Each number is 500 + 40 x the weight over its row's rms, rounded and kept within 0 to 999. Layers, rows and columns count from 0. Numbers have three digits each. The size before them is the row's rms in percent of the matrix's.

# layer 5 MLP down, 128x448, rms 0.106, rows 0-57, columns 336-447
093:486457523493576513552526548562438495543511470484435470536473540486489535560472473505583555541498476445449547458477525496536506485484556547478470517495436545522495479481528511498441467500520471474489507579498471469513560454482445517535569522510521475499562495501483544389529515499439537540402523503428472455485497534513511540519467503525
092:503517510512498536569573503524405522560519523549507459504457509379509519572589499498498535540531571525522518501509440482578493489553532488505494505545442518541410486478436470448446462524536460465496511467473525438534557451516528579547515529473435528473505484436545516553516446546464551465474506494546505510548511463411493445522451553526
094:509514544506507468537547484473535532489531443532543508459540493588474478519492446445546444456509533437523532483450496465403541436555511522437567457500455480483483555515541532496458569460466476506530510502496463538480502521559485504501452508539493471416479491488562502483548487517477556463481505476454589466484572513451538535474528522495
107:521469470488453529518516402523534454515531484542572488427551487524453457547555555474486501507501480442528474516481524541507562508471477517461531497484556460502544574449461406530557502488491422588436452514545380497557445554500477487490491460496448510495461556487486603512465546486554459479518565495508435440473463497535515520537452491516
100:549496546529582397523558551521498507498524498490530513489508530440553550512523487425519496529520536511518496479460556506371466485450477519575486499473400513474514492498475493534472512553531519572545479518500500542487503505474502552449515533537506485514535564478467535515519520522445492503447489498501498615503427493505457421552541468519
098:488529554578489494518462465460391545513426457539480485484471494468522495486462500471499540562417467505464515565445437454484529520484502479494475484444509496544485499447515480495566493498472550563479519420476536494486611498492430509522422527451477445487526481465503461613475451484460495415571495502476482448525538455467470506472482599545
091:495492536530470530527474451509421514488485488523511476501480507496530442546526454510502499448523466523501430565460453542566517480467480434540517520410495588425487523460512500478459522482590537521402511486525468491483429476518543470461406470450510452504515449474511448542459517541498502458475514529539513532511557545559506548492538456462
101:430498447500531555516486559534534429448551516435478433457533529502548430479454471546460477520469507489522473426521497473527495445511525496415559499471554582515469561517473519493495491475502519484537491445495431414498512543500529481546506555469499519488499518444574475526467465504493478494475518501508510510466604460539473449522464471566
093:487540563480504491558481537493526510488553431530515501494448539526538444523562479464528533546467547523546495515506484567539537467519544510492509507467514459506498506538429527532511550471519507542572468367543483520531569554567497447529504492430505561495419514523502492549508539492406499427538510516546442538509607497506530454498464566528
110:469550491496510529405484425485489494553483493442516517555504468449514554511501430483478550493450563535552528469533503512537490485458480479543461535418533491398521472561548503506441467528533502456474515466497488549511444491494512436500494512563468518480539538556529503523477463466460484453522452441481462478435521474477569484437496557499
114:471482525422529463507556547516457421516512497547563497523549526528444539500525438459502516443522475395511548486475559472480439461527567468497477492560515431449536504471559490634516535504395574511493594469486498444510487508538455530440565532510508518464536497531512549419532553569478472527444487506451525457512436520438511454595537441499
095:399433513455466491583479503518606465546508540505419546492500496538504442509487537499449516509478483471577488474537513515434508497492539588557523536497520479574535494522488466440504462460454559428497516478458533551548541478503519502502453516485569471526413533451500410496462452492513496517501491538541471569458496453461547465531473486489
104:511495501542509446496501465582497456528459435540510575442514459489551491456484579462518493490542544546554477442436528479504492508508512476478489507493465535486439594546528480526470458451574479500464505541546516496457478481473540499457425431545529552475440528375377445485503466478450445565564524445546530487467495430514413550521500478466
104:508541517506548508511586396501534483533474439479505469486534515515504522382526532469495530436472504454527503519473516483443508425460478553543547517441476463507604538491450479448501494522418548489494459596450458514463575416492461450485497539455491490459513501524467526520526456535496467461543546493479423540511487473510488491465514501478
100:582433509527503514514492476479503478493549479516511537459491455433500542456456538497440595501467517427526466473505532476577463546504582497487531507463447435486567479462521453516464464541548491524545425483490457475456505488480496525462487481491430520527474519537530502438482498452473575472504504416519614494506492473502494505554533486480
106:474418439518447457487500513475464541500477497521532481490476496492473569489524513556433558527455529575468504512519541569558531547462468513547526520497492492488519531485509503471480529511539466476553416427475572509551513487473473526496475444528476456497485503496430400448539516503448496465542489415511497458519498501477498505501451512505
107:458518540453497548550570505476468502563528506549561496492563514478526448519490531508434471579454468467577505519443496522516518515510560443450462438454441537543556523499440493560471504478502543514493564569516437512576500567487537530498503522517504477471527514517544614518476568471459536514484503522480468523504479530541564500555525457540
094:512531520498469565497478538502542421480529472515606446546511554538454453515515504474510474475577528465553553489507415460538477521513571440514513529469510480491520469556474452506523519413484530523550521516559468481497447548489515586479512510476473504457414518535569520434458504472516493481486475512478496456477523533572538526434490529474
097:499502537462465453473419527482462538511563438451534543524408617489449480541471428561524496511507534498436449529565362486486472503541549479455559496423531506475483558516485469515533490504520513478401494596491479514523550448491468590503479483520459541513534547487568480461479555492491526512536501444490515500635484534523481421542525531468
093:455531566511501518543565449483530467469545497495548556470526553500550507500527466456474459476527490516508507495482504482483455536583525509473483534529482508450454478478418467498545538470561485536511499501518495503489482528551505467458473472543557484438441426544575446556541468528497487474510446462506498468440520474414443462504487458508
096:474533464572480450510521512478476533503483514418493484506504513511500438520567499455535542506511631498525518465497449474472534500370530435615525465522509523482551448508461492495468498529557464509453459507429529490539438466455490515534506542536494474554450544560463464463568524510457532514548560542494453457559564494493501493535496506535
095:496498544507463511469508463518440418467508441533449464551496420544508418546498492526420451504435465528548513530509461478469506535494466487510421524496442430470521473447504530471472546555495511557575450475537499533514504444477474450473431481475583479473543493498479449515518499464460564552504488511524518533471528461503526532486518458516
089:488472460520463528505493445493521470508519474499526469535485428498534451460520486517515550471517530515477437492489459457561609511525510445519507498506485542511484468575469543475466578498416486517470491457595502452561500458523549508521528486468476411560475522506602476536525543505534485447490543492506526500476514505465550507484538458467
106:465432504519522491397476498478513493540480461512450435453525533478530549589515446499530401460477513492531521497464445468434525439508487545504493478547506505437508478517518563493458538432502525541540526475574502547463483462524502452541486451588468528416530498478501511518529506460482534517517470471533442542458501509484520486512457513529
104:557486494542523516501455441440492509504491526474446453546497451527455528429496453416490557468489524535499550488573403463485536505503471430440565461475507520470475378507499496515516434518586485446526472567565489464510454571559446542520525410513547513492582524518509487454492449505499583456560496458546535474541479572544545421487477567470
099:532437453485532442506516531430476513536517477466433507544540494511523472494488495537531536481519546495482520496483507523502476414574426548526517481513469561596518493449519528535472442510507536537502502491505512447503498525426551523499397516513443458403471571515566470478472473465441433509480511469534438466568427511439491571467490467501
093:446500429485549501467515566470514520471462473544452526485518452446504475502457534520477482436454524528501551398435501469501542438484483462443550442492498493516484560515491582487510515517501458532512472443520453468479503469578519506520417514552522506547538558516492602448511503542451497464560524485489536464546495453463530499507583471521
093:513449450536572497542435496473453611574483465488477474483431477506509548555499469565505528505574465501510508509486525508481537457474516526534496428453564510522469424536480541540515501429532521486447492570582497533446571468509598457514420532521476499457484482585496538515545533471520499462555442509478488492516479547523493519527539476523
095:558462596554462496456479519584538535491461498400477529468541542410495532536521446588507525466477485478535558495491586432440575488493447542511493469475513493461438515549416479544454504533505493517451520440496460595517434489551509551530445516483544477505467476550492521521555535489414544545492520424495464491479510464490490549505443491527
208:582474563453504447565492488575550470461467534461503467457564492488431473522507574489480473523468496537432523518492566449485527531433520534487583512446483519539436508518436562429599517487499438435531416504497419524401522475428533525587521455467477484479458544524532507525441474471537502496450590586592520524481515504585559446577531530494
105:433538515547487482515495477433506464444542561528516493563527515523478523453510482488514478521487496451540395482512529480520462539519533548515478528585542484504489534529505478504463474500444519446537516473545475436543497521479445523451522555615498529457514528477500463545486505455547466511509568498473479468504472491521414453430427558504
099:500528487473503529437514549454481487508438506529589543471512493463475475495494448513563467495449468551460528506475440480532455487447554516493437561525575481505384497537488531500505551482490484536534566385506496460511538455489533450461478502501411453520457445559549502482461471511531469506512538519531543460498551495540483530486519485564
095:493483525509557488549479497504504570526541535459546479457434561536552528515510513420533547465514483444552480540545526511509470530510525476522491487497490474465451492464516482461500547449512472459560456453565550508476552449440516478501573538470509525487469472514452580494588479471500525439494475538506494569495562483473491502534540425527
099:539470477518455547471487539434475446433594552598483503529503503541485594535490491511489479505559501481456515480554520462568509476462473478542450480480451463468534436522496556546566541434507511500506512502418544496484415489448488451473562478529537547423468529450501488568463531472508538477470501490509553406508538483504463511529539525530
101:468453513503479495445488457498460477443517487482439548439511497516517480520526564491536516498492542502556520482419498506510509463520559450497517536607477508559536532516484517538452514527476605512499516481440515482504551434534507475469497510496515470581420488459519510485485448557494538479498544493491464575504481548503500494444370482575
098:464480453533542485429522465512456482543568442465548518474451492567514464440503472535490500399499448500556498543536563509442476475504510483515524565462511487497528485469507530502504517541509471509519474470583515553449513514448465481454589482476544523531532510520470513534573504499452417507559530507495557554545452564499562521451449465608
150:504533525480493494519400464500527497494503462526505524436470520504366488483498439548477561540503435552451493547558512496429448580447491544460519529458521461536437474536552510505526490480502436473473446456472515489482521538408465467492497482488488447557382493525555480516445447472545456453508512541484600472472460460534504502481459509515
098:537481532556484523507544530514458517551480453478497436546468532555419459471508464440524531503509495514535418553572554577520527477513548608421520482501562471485534467427453554467457465496516459476521484569491521494514506564492511462522531474537480508414466530490547512500520545555545414512502504485518502543524578505518530430490543499471
091:515504494491380499473436477462479475484467462475513447522512560515466493454492525509522485534541562568439435457494469441434493432542456530440483488505518467463586465557504500473514493553515467472471514467458524482542528486518520527429526479516458490398488481490526463502538465418533521545510511556571543495477475471415484534545507494523
107:566493561499458530522515523507542424475556478547459467411507485431535482485426496499500501462492473491554481434487477492510570478554512569551491471498510499461582541523520525430473567424511509454565523512459552475533595449496505472515519537473513580466445457510420457547523483355520478499420505497524556496444499527521528426505486563472
100:535430540496503511534532557476476543490582560512491475487490549539474534490498493427503482536611487541538548484511496534477520447485587528472478458483425436495534449479522523513474473509483551480482520498539484456505518494504550564512490504484525520529449525473480461475567493443428485539464471520489471563521545540425476454529542489565
097:485610530475488505533527571497563487515495476513526472547512490481468518488537478531565544518529510602443487489511520533529552497514557523491492512500481496480480459468519507499569364514507526500512508434538510490497495531461479547421467464500491566545487524436466458550527464457520506464539532467505522510511488473527447453533451471456
100:547531499523506462420509490440532468483525532492512528456495529476434455452513456512559511534508482537486467492530498499452510487458497465459402465515507527527539512480503522496552529499569521486464564485499637467470543561499500515399471529488490522453520466499483466506466512447543435521464417497522586550587505508522477564530542445529
095:541496525497500586595476565523532486513521487546507465542533452536493547493438526430579547491549536503529531561514500558461523491493487489496547518466441507429511457482490529585517502492449479582468603498476519558509420582501512568528472512565528555524527462524509485565456494484543463506468540485476473457496536577468461560498552470574
095:580530458463474537454517515519531418499487479522458548500462382466506446594432465552520514491527472472463477489561528468458508503527523532517504546488587518439530575530577392468506509529553518477447496519489510466460488511460501498509508584436493450545479504518546494539502458492564516547486495516543550513497497435477446559510509425550
098:421497513568554511482486556485481580501556578503488562525511529490495547516515477495536485490503556445548555457495373541503470537560416531462451497474452487500476509504531487535524479528519381485505516466465424477453476549496515514452580477423505472449461454520496552487462492545447543490477501512473449448551452494470500535501523447520
088:433466554467433502539528541503528464556439527494460581422482530453548464522543490500574515558420493515514466483559542434507429497468516545569521570536448520568561498489513521521493550569552511509467512421541434502531491495505445548541456447484521470489492516515539487517471469482457479542495459541492473533549456475528464441480552524519
090:431451571498575552523585571507462518542496499459501467449530558433517510384480473466525555513560504420532596566569500554506479460505549514497448477539434456460441470484429466518551533552518539453448489542472465425531449577543565560525516564463447516481547537474522536543500496449452525587548488542496549492468419487473487454503501521460
086:476502501464471509559529505527462437598511432552441490468596464501520483470574554564491515508507456514475468495494479528491532445469496485505454501542492536532556457504505476518526504507535488522396501460533504475520476557496520497477539531527477495559498418497436538525457503497521506434489546501467519489450452527452510471573526536515
104:437528494490514506510494523512524490531449532518549475481533463493492518562512477510527478485530521549497471529500476450499513436474478500495410470562454494525542487453526515517473500451481536466495517512410464523467499529485522461497482474446465507422511499485503494489473493524489549441516449543486483561412510490555441478518548584548
102:476549534541587447507490515510488583419559486474486452521478529488534476570583498428486479489427548456479463512455492559516521429494524495422575507503405405448489474473465481482502469493522569506550520511442509523477505487516507596516512434479579514500491487500539560440563435497542496478486523480466498526478488483458536527516494472481
096:557488501458471569474492515506531488536453470504528470479478490431493531468541545458481434522597487542590449462486554504480500480541471501473517508451457441493530517509502502432508585488581473566485579542483498471514506526487553470466587594559502555482539547491519498458445537479482509543459563491484518501440432512502460530587540484479
105:530539542600506506527601459507434458440464426543577584533467452527462432429495532501478537489457486495485469551497544493510482486451489481496447537559469490501538493567500473516516484526512536491539457505448497512439492461522505511472522489527549454453490489488506486522428477511475496476532458476495491446540523485507464504481533539505
091:585517502534511485538539511583498583537465451439467471517492528531467579547488472471510465515499459477509536485502518473496485527493522480487504495365518549468467492470540496519474482450448491512505567473526568495464509464461547539467470591467484484480443550523550419493487506503470447410463518461614516497498484529445538446472457455469
105:497408467532499521563507426534588513441454492513523480552497473500528517452526475486497516536480507497467426552437498476506547508557494488563469529502503506469497467482502507478531439551553519477530466476426477493496521525437440462530403550496464496550414498501450478475464512431538502523531552486521474485538527519561485480454548518481
103:548477547504524421561582478531480509550485522491474549494497497505476481568585511505567503454500499476566575430540480536516470550500461545413503450453494466504535489483564535568554488530470484549564510518544522479466567502516431499467478511506525495492456458560439545487458484545425477446492469514514471530518455566475503517543471524489
086:532571531473532519474451421534495469427463503485435409498471498411532493546501429537482485553516517510486540568579564551534516532498466531550430419473502543560462545485490477499509517492511546477516482465560528493467526524466538462512494483438503442523530491495564514477523543468409525477504480521495593488444474499486478533562572469512
091:492487534495528484538495481471500464551537491473490532509562479400501524486551467575533472401474500543496466485471498494443487546476574523493510545467443464529512635463496531522478544544456512504550529484467521425483578492538480454589562545394548446412519487532510430490491501549476569525544550471441473519530486488505496512548532480508